Weights of a small GPT-style language model, trained from scratch on English Wikipedia.
Size: 13 layers, width 256, 3 heads of 64, MLP 1024 GELU, vocabulary 651, 10.3M parameters.
Architecture: LayerNorm before each block, biases, untied embeddings, attention and MLP in parallel, capped logits.
Training: 231M tokens, 7047 steps.
Each number is 128 + 32 x the weight over the matrix's rms, rounded and kept within 0 to 255. Layers, rows and columns count from 0. Numbers have three digits each.

# layer 3 MLP up, 1024x256, rms 0.133, rows 74-180, columns 64-127
105150124112122137154167155098110113054137105173144174137211156124157197125121112136175172173070067100132178084091121119162123132185116151145101211066118115134150157157102116133146156137113087
111128193208100147128152114142073145103221145097164175132094106126088138172142096185095126079134161124144175114068200150170107123112157096073162095156149098097167128112106074168067110107108144
141154137113144110084115108134168222143149123130141129146080110083104164120142076142100129145109124110144156131144152069163110165132096153112163076117126085097115138144110092109159094160152117
200108140125103107090073105134104154171110054125186129131105132132082109061125159157157123094138101138136135117106141171165162122146167123087085135100120158112156110144104104091113168176094129
140096172148128120070101172155117070131141177057095129137127090056160102137148118156134201078198097134131115135130164130127127166107139128074080113154136169132057144139147143132145123151089110
096136134139103186108140122087153124175119161127148132116099130176147120189149158100165178128122130079145139089139144173091127162153144157117148095072109139109158077166159132145115148145081175
131161106074103121156192158107105126166108139114096140127133170205129101145117196163137104171203065199074104134081130087156105090132126124136115154167124114086217110186140034151137159125087124
192056129086171122122154098097106191139174186080177099142085079138180182159090167168130123066113125147133106173147124124056122092156135104143142147144207137087146147129087099073194116205147103
120125119077185125152181144146202132134088108137061125131127092147155098091151121119097142134131139100065122123122149131143114165127134162101104128126171196115128117121110125108163195097192135
184233135147131116140184151166179146143127110138173133158119097154204119130198186146124133073132140126117084069143113102121155095159174112158104192106127141122122155087152080158149122176041183
115174146138146095131185109111140084111106141185123106137080108129082157133135118165115144077164114190140092148103132137097094128142133135145092082142149103121190169142081075085142075104191121
098083161078105089153140122156167134170174090168115169188114139124167124175150133091150076146130083092134107112148101096103155133118204091122121147110171097127131154156152132069101140127054066
111154214127100153144112133103219155131080093105112103189178138145216164180116111074099112134175161125087167195132116103199110149110106135087080103120145146121106091032173166160172116174078116
112169085155084179156156133147088116146116075142118077115158162124072099108129102114131123156138122143122169141161110112115139133167100135127114193128091106124173121168158155103159120082154105
131096177143090124094118145093104106152164113136143156101160104103059076137126189154136157135106128122171125213063136133059116133116106143160114136147161082128098108133125110140129142129193109
131116146136128158128157129113113122125090173121149148114119178118175100089119211075152119140190127104143146087148114131064127204095093121115154135111194123161140081153143090061195111150141102
140082099170116083130094081141100168120116191147142157128161104094144122133153123141149123142138124078081208153150051103118107172099124063099138130108119067092151140117159137087149111126145163
123140156127153098112128105119084185069151166141147120175130102071128132155164115134129133049157127163075090151152143166135116126159155175131151155160123157119144068158115149178165155108143161
157111108181041127140143092115159115128113164156115044136092115172130134120132085164091118117133128216139090119102142172145132080120093161088112102151092201148125133170093067137092108153144108
139167046117112113105174155110146154121048148182104182127106180123106160159094130100143200103140146135095215104137109092143099160133169134075025167170128127095142153100108139147142081154170066
115157100099094205094171139139108123148087093150071088122167171123162054175117124148154137135177151159114129156135152096159159150101131128175127093119152123135127139130095124115210142154162111
135104177067092111128158161086157162135133209136111132129070124116150110161188187127121138095104138083139103160135119089129127123164124153099119191132109118169207149103128075167093117104148110
069118189122181142097126154124139187125090171162151127170132055163117122069191102145105103150150055134167156181096124145155152175145112101100106146114150167113168123134138121137094127059160092
196132134189116107069097106124128127110115107151104153175146189135123180084105134146166126130147135162141112089155112132152138070125124093123107148143102100078129165083122115119138144110124112
117168087136178085089183210104122148119115178206216130104114134165148097112152136113125091171168218136143121072102127111128148124099192155145097165111170188047111190132122097083142096160111182
151067184184148150095104084200177121132106138113154059136148119154114137129113155184130110145192132123148125156145153094180112129118086149138148147151159087172170128155134097130120131099180134
146123130092130116070164161067114121156154161134169143105113088109103166152133153143103119156173122142087197165121121120110158132119153170174140131127095148073173042137176156190126123091068134
084102118128162104077126095106163103081147155147046178084078110143162138197124136143115132122124097119111147188133096115168085084111147169135093145154168164084113171138155140099081120120099135
108120137121123118092171060217079120159114104082090118168174088158133091109127097094124094146132100172104172118130105144116162138106132120110134156087145104109115123124207141131111126108112148
165168162076134139109128118101079136169121084132066147129170120102171093134212108201103070092131116131087120100176191133122142176109107166097111144114136148158144071121160100225097177132101171
096117072081184093082127161140124171083098138182155119131135128139111126142130134103129141110153086069165110152098153170140170091117086115114127150123099163151200120199135132158143153114150130
165134104116120154146190174144070155113108109129141151171136038142095203191126126148073108095081101190064139089096130071199086182108098091082168114171158141032099150117141117120135138166069131
102146175085131134133148128141143103100173071188165137073110105165112091158117128167139143120111140165139140133072087216081228099141086148132085152104145127128110119064104078090174194103144121
155091080131108150164163120189121111129106107100157144161154121078165127121134106106144184113080130109090166159181166132109110132138150157149123122096140080086153116053153132170119144175074113
097194079121115123171094120124180081115121122175089086146087132149125108081096077122145099083155149148166142179064139157102133144117078136095155166136116153100104125194116165089110127143187127
090119126098171084159131065064135079179119104121089123148062174145137157130122189118128117153144093162137144111055167146159174131089147110152086101099112183160154161191125124119139128167158138
165096169180105174092207116137132096102174138109085128128095103108101089092098144135151106147116127122129158230132105143138139108119143082123122114131157118168124068160167154034150188174183086
168135126164090098175106095058135175071146140100124141143077131101197127152104162125123119117098122117152127063149162152122119094120127099105129150115102104062157134079154143117187155112121138
191164108127125114099130096074098104089124152193098129194104147102121158149099120141108119137122110126100081104096155103078148099155121118123122180076116102102149139111137146174134136128127098
110085144121136097142122136162123176133079123119185084181166164153134089140110121126151071134140116111075097149103080102139127150151112128131151130106171113151124098182139192164126147148140101
131114120151121192096150117163136114096124128149102137149140088171166140090143166129122114126183131135125134167071126115134103104095147093164126114135194102136111123134196139095130168073112122
164133100107160095074134136183122078105157084152116136153124132135132074124093117125153128108107091119076118127064134147145191185066123141114115092139092174095126145102172139124146097150095101
110127221150108119088134110082113086146105143108157150130084107117115082147071100128128099108130103100105137089113115113114136134125107155040093089133109143154124106167125161096179129160120174
130126194112120132154109198104115167073107135145132101165099184132211136159044138155147138093118107183155073105164168153105071213129119120122051141107123159124091148078090072144153160119173129
150126170135153134125099146138156148115192134148150163164098099127127147169116165170121075106123095131102111156090164192153118140116167132092143101159136148177159128099124160136144109172209140
131177096150132140096118098158128088121131153123115154128123142134140077130061155118121116169139118124125123147176140065175066158159177125116034178174152129162164139150126175121111116152172118
174183138118129134126216167118124158114095129172111152121135107175147124100110113101094076128126071117123129132125150142134149156086090134160146133115101144116134076148157151110146091101136138
165210153127152189109137175084138198186117117118103059085167220131126174140109155094131124131161198115145091133123105126162140171107153179113138167142129198108067120087127089148136072112123168
132169186077147145118175128134148137074127190126088068085093131082153051205156121144134150128100161097087155092169117150149130165124121106141145139111142093148154146146115127118155146116135133
105176150119147118085124104121154127146156100129191113127143082159144139178142196142150146068101130130100135149164103126116155076088187117148104117119138145119129084143118137112218131144082134
153055110101098138107129155138145125145117069178191139112098133071093116166135153116175067186124079141089057118137064135134121139153188098128089163108157075099129137145213073076190087106134022
062123151102142173134129145111166177109131105171091210108164106139120139138145114123155148109138136098080136121126110116149124115134086087076039120136101167121179119146098151175123207114150106
170136114206194137091105096086157169120120168106143132107129129123057113096180128142120131157154142111075103150088118126157165163110114158186131148157124090109166123085188121101130157099097109
148090117141109089109165126179071126121126099124141093139190078169101107076135088103086084115130136077137155092113122132125164137097169153100124114127119069098125073133150124144134144148167116
147190156085139193168168098033085150171150174178123142018132114214173102194063084126085110105162126118140088142138121073129127082161164099081161147137170163112136136137161100115105122140196169
103114200189155160142075137092125127180053150085103169150110089113122126144102125149151153142079105091126205184121063140138134121114174059176077072113130171056135120147117151094175116052089110
090147146158046129100143162135134166117089104160096130137121142080103115148112089191102131106116140089157118137109120189180149090093175088140114131129116094112205097168117110103192111148126131
153168206083191127107160145142094179110110099196203157048149152146123160199080152135146120145140075143106060113111035078111178111112182122116165199147077114094109113155090076135111129178120161
145125097112165120156174116166160153092133111182104154083083118210133104109108171129097128107120098212165099154143150142170161096121124121156134144142180080119144109161137182079109101125100121
163081101126103106154148158155120141126175191112180135123112180133090124116112094103148159135163060114176164137146134117073150168160111153128144117154188183100123150106154068172131103177179101
163159111153128130074083109107140137129163156180178105069082102135163131117153128148070089110133072099151158179117078098174126154176166077124141062135086220093127116169151124086128090120157186
170121178052147083108201179101185102119142075142168145128130141158110118133132171127147133183150129148143146125093153108144126136103113138178092155185140162098113178153112097178072123100096128
163170126137164113122072158106109122121136096166095137143078164110119139111209140086127122184127133178153114128120098175132107096112100174167124128127142112097111107127180190135139166162155127
062089096093067117094128073113082133112161119132128132175109163124146159134109189107121110073118073133132118162097159129128155121186165081098112168152151105079121085114126147157122168105138129
132095134143196179106118106103181133164090118148202140151171056116137063126171149106158071086126123158130053112172175121132093152105154105157107118123149160119157160164087187148130158138099106
146100116058109080085144136159089117119131087111160111148066154079130143192155115165168140161101175101090129187119148134093132109065114085129045108150128115125144139114133164168078136152142112
156128149175155126107104146143073117123133125148144117132126134099174162128014133161171120164090162131120166144144100118090112147168177111138156133111140144062125102115094057135242105134172157
121153141140157134121161141111123131104115166161198132130187109118140068135119141133077158098157172099114132148172113140121130142165137131179070137090093128139085105056138101093080140151090093
143127154136102124092116119134121118142139131178157123136100178112147132125142046107097186120176170190130157083118079133082151125130072144159092148145158154154068139099138132126128075185092087
126120152144105083107101126151118134146174222132138182154109043181093154149229150152122146104184116138128117124177110106166046186130163152121152179138129201118094084092135122147106121119146138
137148095144178116135106134101117080193123155142186055149139051145131106096131129079138097180171194156152140182124118176125127070139147101168127178141135100131170108144189131164113128161120153
143093123143146163103122128078109163132110091132137066049160123123168128079117125112118123099108109160127236086144124163072141125158143185146121101085164188102106101125144088177173095090167127
131145155127159177121121106116167118141123147092095088099114117172107124118134155142085139142079185089174164166089124115113155146149169111089087119113141105155084090173149067113107107143169078
130138147187106124100144114165141134166130105178143145150078120146166144133111143085151050157138163141125136186146177109075145186125157120118117081117158157140152078123139122158148142104171192
168132138119089151153082078132165189106115141074180118138123148148219092180190128159093116154132076129117129095113167149076108136117151160101131083118102133093157137099094159101154114141209187
147126100124135069116085071179105153149119109099105145077131114131151109128115145114154175094076116170156132097138155194106105117081074122116141082129128128121122128144134183147123138093085175
097098120133101130109113112125136127071119139146136144136167114133104076120099111139117161144158188121118144108139142098113129152108131100138132154129140138126115108076124162163092138111172190
093122078182161129147138154076122112135097183093117127105123104104124171117126156114118103108142106091074168166130187112123158151167123163130127128133070073179129139144137113100178192095061090
156187098114076178198151121113067153125188128145102108144110136143090096116146076135094099116130113104139147153108128101123143182157144063148158201113119159125115156097120112129124096125140129
160141146145122176153101141119127114108172089147128139099132147125077125132158143126130129105124091156102137145125181125166112181130134101091138124104173124118132109121169119133190151126104154
136138085128144202134161147140166097082095127138133098065205085175111071091125158075144113133196147084161091099116145194149104155164129165119115168144142107100142131160145184087157152147080124
169148137136064147165140114049085154129119117093141160194125074118099089139149115160110212162206096156130169090043120129136107097137118133102142111109083113107176158116157140138162123121134156
125123109129106094147100131149131134114087249141149140128144083161149120169110086162107098148132136113103098189094146180100148153129095157133145113144147114119093092138089147158098176133152146
083101115109121112133162083116066129089138080102136152098180143078074106113134146136111122078080119161161132186152119094156135101152170177140089129047178130106136094193098152136144127126114158
189140200107108144111140176133080141083116141155137035152186128145109071079152156103088152112055087109181128121113177122133104139160140107142125136125125112163097114116128127154153151145102154
118130095102107178081158150075128080159126118137118097126145133138109091143128179178116125211154085111124146134112153089120177124067122112171126097104138133113113138103158121098149104192156106
179087105096094116139136139104088151196145084133114180120124070170118146145113116095147129149127114116132144173124120127189133158140160150160131096160149136136125105086116160128141099150138066
068158154105147132123110112120151101096054147129122117140173119140139156103103138117140108109118158144108095139148074153059158124122145151084147150132142142113181120094112123104187103161177147
107130110136136189084127151089067170098068162110114154121140120125105087106108135115141120135113191100142139138079098124137117100097141191105115155126134150107115060125160121078144151148130098
108151117126147116124148159124136090113138121130114156123074110105139133119134120164060129134174097130109132196140137097118117128136124082175108122163205106161084126087177151059090110165148187
069101198142125125086122067098132146185139104208071136099129111119146143123147158081122088129160151161128130125126132133123158168134087160123097152149120228112119142154177117154118114137168106
134095158167057116089187130191154150140091118109097100102129138080142122162089117143109190157078153135101125161043153152161067203079096170142087137139187128107154135141155126114073092109116079
172198113125095128058074177100102119097154173073160188085105080103119095136108118135123134138115102127174157163142133097127110131106117097139117153154077207084164103088159114111127093137176106
130105093093133153153107076149113155121076128141192201108155125115090153114172157097156155158158137148129116107123163167086111133118155099126084170109125058152099132120130193075155075116166170
067140102152134121190140134108161117165127167137156100105139141072142202094114121163079221157083116125142116107136068162071133138097144160143134108053119187148128150119106110082143157120146153
157116095109114146082160156168129185134149145122159099171148080199145090125174176131177161096125109117144095113127155170123070105132132127141052091132138162152169174033143172118111136097161064
152115163133101143122158120074133184133103140135125159114046125150142102123125163128145096102157112115139142126120059146115124111165137086110185126110151143096138095135131159135089137148118128
124084113111150118170120117148103139119140128137145102187088106093152162088169099150157129096089145071137158112154157093130168126126089148108209107071089091149168060097110109093114168136130086
121145142101179162114152142106183151076140139127084170151158101168097166094123123175071157118115101079136173126095202134138163164115055158107126170108081100151122097200144139155156132154135117
161139101155043176159152157090168133131102141079095133106121137104102129152102042147130161100087146081145144157130107141092189130096110115156162108107142188116154057146101139158116098074072128
063058132168156154169115124112146091087210089136136123134108124127151152096102168114109161134098153201171138109134175093117154079148163112176154090127113140130089160144084108154097123156105139
139104126139167085134159084159050097131143157139099086131117129136135101170126096104086131098095175135094105135089077109127163103098199097126087139158169149092119099101111113126177178135147192
101153090092143129121099171119114154101100109120142138101142137124107081095097168174117083131113118127131142085182170150092112122072164039070062082195103163115105156154072078152136143153137167
129124146134175101121127094095103142126154119114149139161183124112117100137089115133150100081129087127150124128153186165083098125097136093101171143142143119133137077087160129108137127104083072
153071109092087178138159153158155137151133094148127159168128117152081150181143133132151172140103118127143085102129154159148175104111140131133075191149194090138086082118129131126155158069098120
111101098110128196103164095170148146109097096107142116138085111129101073063093206114133137122144135145097121192130118080132129189113149068113126149144132104104153078072192093143123101119133144
186157123132154127080091132154134121090109121172093155164072093128148127145158074146099128150097086149122157049141122160091147127127169196167100125120131142105155163127125091108128129129167184
# layer 3 MLP down (transposed), 1024x256, rms 0.105, rows 74-180, columns 64-127
183133158084142081136114108149125129153092071114108120073136107100135175124097116111122163108157155147137126107142076162149136096156156108188123142194139073130108134175139125127202050089126117
085104159127132087166172134102077150170133100122143159139097118114120134098213168103150121132150059089175151072140090123137123137121120168179101070172121152135125233083061173137123120114145122
122102117118062133177087176123137090098152132090110153145151139149111128193095152145208102090136137104155158102120076101097116089126151095143102158138130189170159102118147161115152159136161086
129151174154151115159107142158137071132120158138110165092142124096199109152200145062119127203196141133202130107046107163131121151131114100171159152167184135210074121161115105139190137135151118
167082134147106109089083134108113083108156188090091137132136083107105133103141095145109142103112141103126124081153136080177138026156129131124120107113130122115170121156174133088134182143071126
090147105104077138147145150103120075192168131115127083137086133135106152163097109143149141149115151083138098084115134071109175182177139117127159121074066118135156138169110134140126118111130129
121166099082145115160091128203126137094147143125053133146113162123143113133089183075162174130098096136074140072158115055083146120124120131082110134144199119118156098128103139132141120125045136
140107098123173129138125149132164128121099138145169105163160182151122144148114082119165112160099194119109133148108129089141182162121115090088066092138077146184094105130159180109101086092120192
166136154122118134142159124130098150146114123116123076089187125160145086133140100115132149152125083087143192105090129088141102143169144163097109116143124145157094148089153153111086120085132128
085119102089145110132175160102042092099165172093145176145079082066220123151137103158214222101074111088143116141160073156102126124144099066147105058134153092119181111129137071169187074150107127
154120150181111163138127140189149130106119155103131110097166106215122106165101127083122096154106151155147157097128155114148174176075134138121089103119096149130180101164194130118106138179135130
153067141132083154145098113114147124125151133087174110091116100141082173125140068135148167144162210096125115128102159131146074130074089094152119114091113165146151144088114102183119108107136181
161169187148110181141166181048116102167155121146122177171115171093180097146089163163161135122177140073116183164114138099158118127166074080095153130126201096111142124050140120123110128091130152
142168145118037099146159073218118097068097095150138130138100227107181127134178164164092205086128142157134148108109090083172128115149088065103119148164172031062126107117184130073131166129090165
111132096211202136136108121076160138095099113138129116119106123130161059198162193154142107143141135109110129115159155130177190118138104066169140134144166115144179083124128132114126167191147159
152097103144136081185083170136157118154184064131184087089161107157184079102154095167111181096082143138158162132209167137132131126138115154113132081137135200155125108162049168089175120139089163
143131117150143135179169121117166082088103125133141119089124108167146117089213125094117152150186174127174128108125103142145154109152141144140100175176148177182141132088150133153161146140134215
107176197158113104115171179147113118105145083125152101159149110120136179131190203175087178113129128214133085142150096066101184128145074153068162141135114164140098082103082138175143118168080163
067106111108147126097126103127087104134129128070099131137100159148184137151164140144181182155094101138101155097154115113113070140123187093084113177134143104180169068132151132084176116073114125
060125164152091176111176113127122155139108149070167164090132186110122095152123080121093123148163084229201128098052108180166167159130169123109089161123096127148135156116087120174106144154132121
144161124088146098134118144109097163116153075167149111161108115130058132075093152118140149171115134154129102088098132151140123144133087156159119087152132122137082174157105119142113171127112147
073150108065103115083154184182214041134162135118163083189136143121130126093136130121118146149199139143136114108147147124108146105151120138144082139164095061130052097149158166136091103195057138
147152147107166168116175121138073127125128111108055133157101091092101179147169141133133089143203123098074183096171153103129109142139095133169121130167162075133066143103123148150161187184136210
122137120097126181150103136158070093147094126115137103070143076136127159132154098103110115102102142071118159074161095097166083164095109188112137171170075124124085206107164157151110164104141175
040196124156095119102147175086080127165184206094202143119128140060085127107116154125117103084217160082207118147129089176133064126087118163132099120111110179064126188115119110117146130156094121
117122152125084141206091065085125100085137138119166126140122151138172196114180168152116135128097177133126118137124135122168159168106099107091172158173119089123068163147085127158130127182130118
131113100123134188075101131091103166122163094148192177139099139102094139123124134091095134140127100107117161133160098136084127110098151155134135141123136107128119093145152147105143056147106135
143137107061096171164173161176132104123151093133115091137097134131112056064139082118174131155141159122149153107139103090107151140143058117080110172134168115116079121108126125164187157164133140
064188170103124133125144182100041094170140111152115173101130141087164126154224086123116129176144099163086120143157094138180082221155120093147101092077079096113135131138136200144106091128117154
148151101084072148114141158108142149120170089126123121167101128123197155145190122157148132197124112130125160171114169111129105140154196103096121087120188141163147128136131132208172181099131130
107157169168056141090139126096160125096185119072105103187136135150120078116131137128142141172114127152099155180170177113127115120152168134181121135167164164038133127055124120081142072154089126
153121098107150166154163150126137140147117065101134143126148124114178139203110176104134094118139128111112118125111185136149117094156144110207143129112127104133113153134146087111094156160095104
094159148129116119151101125153163125128134129151130108144151108107141097079163155138217136156154151146126096103152083100129151178131164137105158152081150130136135130124163119165095204130129113
105170177185142089148157144162138142194141135122123169135199098166161137152131165081099087100180138146138161094147128162195157152125095105132152172150100155142141125211147111125099104114143120
101124096093122101106136130129171182128106136157141121196126146071130102065124158178104132115142118136132133141089131121133129097168081153149094120079121134090181085122119142123146109116087139
143088105139117119098218092140161097085202128133144171137091113109121080078104141147082127163169128212142153134151119107134081101106118142180190147120076136153085180113128106052099081079110137
151119131100156150134116157161111138154134142163101153073130087129094123132140099118134123070116162169141116176118133159175177149153090128119121137195092166110136144089168075064139150137158172
135136142079156123098135142138120124140108104119148115081119156160121188126115074149077085148118157107104110061124109109167144170139135153129128171067100127134153163111101180151170124125166144
121148083114134079120112128124169116152111162171180113114145128123126093120118202110124158081094081176138121169116171175147088084120093114190056177097082187103117153151134141200088112137123164
108086129147122127164086149065139106169083146136092097000167166124203121118176125115106197096147219093111119133089145122122123100169126076148131147127107112107053099153163105069117070107113129
138095101111146137121094158102151123138135091091108140173102177117117121122130117168103140116129105144152145141148145079134113176137128116159146098152133134136097093160113132158106112117128154
128145107070136126126165102123171174096104133140131219140082132113150119096129119177131084116105095136154188118147103078114187080143115102104128095161113097117165131127121078130190067162133100
086102191143083137167166140104150086120121156156139119087145107073155122131156133091155086143040137093140104114099113140110106171094117141119189119147132183165150184163143164179134094107119109
115120204100086173145139156196112128113122108144155082027100096150187168141099097103143140085125084131176106154189088042170099150138099130147082132155153103112100102170162100164077114122129088
144085158139140065135147092099053181163085077223167071146175121091148172131115094144156119103189142140108114111114082119185120125132165094113121174139113053090142082148104106117161085083128129
150142083151119203162153137127105061119119152128126129137150136148170069102093161124119166124176119177179176162148070132166173155139144111141099091145138121100148138084132116160124078120147140
126092227189141153160097110003167133099104131145140084122147127142082111075164121133183120110102121154139193115150099173129092116111205105135122129144137143100107149139106157106131104132118139
112175199056091184060155161113071175090131121093110141186131103125166110112156143139032092066114138105150153104128111155145140089158092176119170117166162187142140079132151130094133118151071139
127105075153138063102139121136143131134143194090121124148153142200116096087141117147132113128139136099150118142123114101122144101152115166106151130133131123088131170141140098060127099155160106
134118093171136104112119174166092106137153143107144139122135170090132158071091076108115099145128188093145124088173168135140103195112112114098167180100118127146095178156152142120081117141106132
077112183091105154140078129133159141104177168152162179114109098129057117117188140115135110097098133087083062140125070164109135235128171118095164085145143118087147096199162082150148089157175133
167196162165158165138136145117141164156085106143115124129110120136123130147093108105142182090144139143125143143115110089117116086093131104132173123072132162107170155146144125107122106144135168
128088119177110101204116103087154145080180134112082105123091155137123144158128154060199141114083165129133077131138135099092091111096105147132099103116132093117154132083135142118120132151077146
069133123085130115174110146132128123111142155149095106091145133127218157114075145139141111122080167146104080156123126141115120118139158113113131130156148063142054155149128098138169086079150143
041126185126086122177121100051104088143150171191182141146227125109094168174131170095146115145108066099099086133156103143134134122148169171123117124121131088152122040126155152113180088168067141
127131121099178122120138068108097171111142024132184126132141114086112120109095132107107076183154170144077088133137104141088163151094118098129188135138138141079161120204182101142176175162116159
144144125115111117113098144125131038147196056107179121112098148120119133099086136027127194117156170108150168088081116147074090124072148128147121119128180087077080179120126107148125148100086107
119129105184133183099139147148076160038098162119086093104123124085119081103039161206192174184139147043219150196173083130104144096115135135124098114134110112149142089143093156124189119211068154
103111156202126147124131132144145127130174053085130125155145130141089146138102132115089141161072163150112157160179172116082064144129094102188235105130122160111092175144138089106096124065159171
100117078106136066139170063162124178117093100155083158180134117160127129133134157138114134146139121153169099116147197127201171148121103074107123100075157102105146145198138151136119092155115082
169127077142122100107101154124130164144172126177093161128147059094181117090105118118116168179137100057173139094074170175184096142210147194136141091172162105167064200162125116118082108157155111
065105150122139175151082131120150249102065170113188083101128131119140085118117082136163192114181099114088089176108167070165150138119133131113150082143041128126132091105110190131134115161143147
145093124131102098094097120106153102108111148143133147106116162113117091073200065124130132185152162144117138152117119132152108088117120133165139055099138094225102149140142117131114128135123145
151119164137115161130140141134144089144150067038127080093079136147155146071121087165141146112097136109148163126172115127118102144122167140135122125129125144131089209159157152094156144085133145
113149070109149084171121165192124120178110134093102054103072190087158153091147080146072133095156201099069118105118167119085199038146131124179140152147093144133151129112193104135136050174159123
066150178173047108096179149143162156119160199157111116129195100179121129084104089145141091065127079150191158126174147096173112188157077137157145156239108135170098070133127107093164148103121160
110073140150109081126135111130064109097090133139111162169138169156144106076114118170171132162152173135139102132133151160176104145159118178138134152115140073111156091095094152101142127155108145
122135149165134101131114165167153101088140119100159164124138145134131124110118166152178144130122100112111105137125107123116135107104111171075114160122196165098138155157062157168159123154110071
101055128126141109093079162109136160144137116138136097065076106127134128149064102159119103141125162150079143112111136133188110096142123136147171103126160108156159089144158091142088084154169070
138095143080134050098165112153156142105089172119111170187103110098063116105130089157176063164102122114126128106176149052150121082171136140118156126142128054177094104139113105075124135124156141
119128126190112130158115116112086127136154102138137135096128120101146107125056023119160128070085112126154135183108136146130131111085118107127146128166040105137064143150155154156159135157125114
138122033120137121134079116087135207117190131089154119114161135102166094138108124140159102164139144098165191053139190118140153158160113128169126172133073144165164160125149144127090148113181136
138175185093132073128140133141075125079191141154145163091105080155062111144110078130199092099094163185094102168114191136182121124091093133102154131182129160151160110142099073081121111167149166
164169133191085093138145130136173138097165111133110109097141110146137099153146159089068121079135150142104113146168101102151086106135139157146097160084099212152179160111108061102145098090167191
189126087131129142136125137100121144116086138085105121135089136120089129110117129154144106166188135110135102118168158073158128104090171109115109071118151165103110128132181138154129087110125116
137154157140089184163103175176053127096140087090146131117107193146150114168131189116139089129128108148076142071153145149141151104130140113130128155138192086140086107112161116165117096108068089
139099152086166150124116168114116101125119106127172150106151163134104125116102178099123093126121106145134156138165152117161159083134117158109133110111142128095030103163166115111130120119139168
143138150080117084095140105157087141099120067125130174127169160122163106150145119113120137115132165132147144135110119139115139122124095148122127180114150127136128104085076120130091059153134106
134089136178133093122168198148190131104106103125153165086120112165119139126073151198096142153118200134159171137136110149134127081134128205136125061133166118172137159153150141113151200104152124
185100129159146093108148148138113124195147135186134132153134137110119106136120161171133098129089130149177115154095124083088189096158123134121113118137182091125100109126105151124055154065105109
118127019158106160156051154118084102165149144140136141130110133096136171191098103090081221092100158116128150162121155105019158103164178111190123138151104151172116097077147122090130092157128106
181145133150147117110139092119130117115177147091101119121150146108121126117096159110199154098141124096116088094102131147151150096139140156143173144161136181146132116183054073132118109151137152
115132110171112088107121165151106125054138176113095136164164108111113134195055066122158110102153147121080119156113155175163200121123102099112150052139108108112114110209111153156109136150100086
135162153164096095086109087140132148162109118081149157104137167114115103128110127161109111159108157133140136138140129118120125083102208120122125110123140125156112135133128175137072113095175094
141128115117100146093132183118147141085117174107071120184145117137130140146088148073042156143166107116089144141097148039100136149122211101132093179101129185157183074172152094143151089116158118
110112151125109121149128160092098114122137118120171153136088130101122152158039140093126138150155163140166122113145106114105126116122108162130128113103121129095105162133096093093096148131163127
108122126101127134052077135142098145098109150126134085111183161187182149177156138171105159102159077146090087107098131138067116129104130073193083077158141121141155148101157159113102155092058162
063128099112162142062128141121171082117106109066123127147113147182123087117173150121115125166173118151128137104149148132198186099144153135120100177171174096125154138123125131156178096145101180
147099165075132148157097141128125181128081143190086148111144156123118107132163130165094134169160075120101160114107130109153080142147152120147132120103119153153077063080150182086067116129173128
122143075173106171139152100144116141102116109158132153146146141164146082085041129140134104130145157123098123079128091082112161131156155124149136132111102154157096112145092124103089071067105150
131101159131147131186106167210168075112112107127127143108095134127088108118113130155132143150125158135133145068139129147148115152093157151118137082110127085171112103120082112110149123117153121
073105089216112111132189067082071195123131135147162141164182121141129066145138203148094089130112161183170095130144102115180163103089136133154118134201137118075110146151171149110130121178131128
160121100135092142135158123145140155203111097107091127152147089112109129108129113090141135178139175091171135142102165125171148079088148152172096151150143157075141136133149095116073147178127124
109154115099093140137165152083136131127111146146102132130117158124171079159106092123138108106120153086148144194095091105113097126162088118160126144120123157169157094115131107100098134187093115
141157150142115137099114139092114134122124097171124183154145075164148094154145124103098071172137124162127106066094133089135119121168130104161081159108145114159116108133106147163123132110109129
139098111088160115098120106169165201116154112140070172191123112135169101128127119169159128147166095130114117085115156116056135068165136110171161116143119114102172166124156114096114104143139103
132111124082119161105106145117129174183132120145120063113142100145173155083111111086172107159134101201131146075200152093130124126128140175145157144126100121158137114163083138142085091115188117
098145123176158098105134139150091141199149126090050124094090116138161131119111075165124131163071122152150149115067149110088100127172124139173101150132113154101165251157098129125119094103167156
167145140121135130115172130073125127166167080108139124167183201108139076106142098102149123097088117130137134143156088125148146111119118214137050049150079074172057143153182089118193113147138117
168097077161152176146136167121118087151137098168125139121171115135130137105105136098143114115125122159133170096129071117116109144138140141145129157144153107082120135108069103148179159074141146
119102145111146165152138143120153108085123105092157169117098122103154135092122105131148126136094129113156135116146104112122101108084100187128173141141142150138110107161118086105103121131081144
120106158130048150138136121171203153089137109108125196065120157107120146138176125199179113152129129138102142132115151108154094150207119110130135083080075112158129139105108128147136126110147153
135070041157185074177049166090130125076092079139157170129172147114105070081161084148147087171157093038097125127194115158216122153190183112130133151158104159106123132132155155102150133137148169
125134146150101134107164129126091048116160102106150144125110143143105156124152119166162120200130181133133165207109154125136085107112122114073139167152172106156152142116171124110121166110137122
131108095122189133130106127160140118128103131128121151173146145128088131177130088099121136124122156114143089097100125138146165141061167105130096186154148114130133087116111113124180139100081128
110128098176173140112127135144150126101115112120124166160113135063077127150151159101111111203146117129126142090130105104120132132139160149129184151143095099131110106130091127126115117087164129
118136117121159137134114114158145137117149185127121147106147156094129133091164184144122173156088107198121188128193159061102125171107088148092086150193177137183149148147163109190176094087098143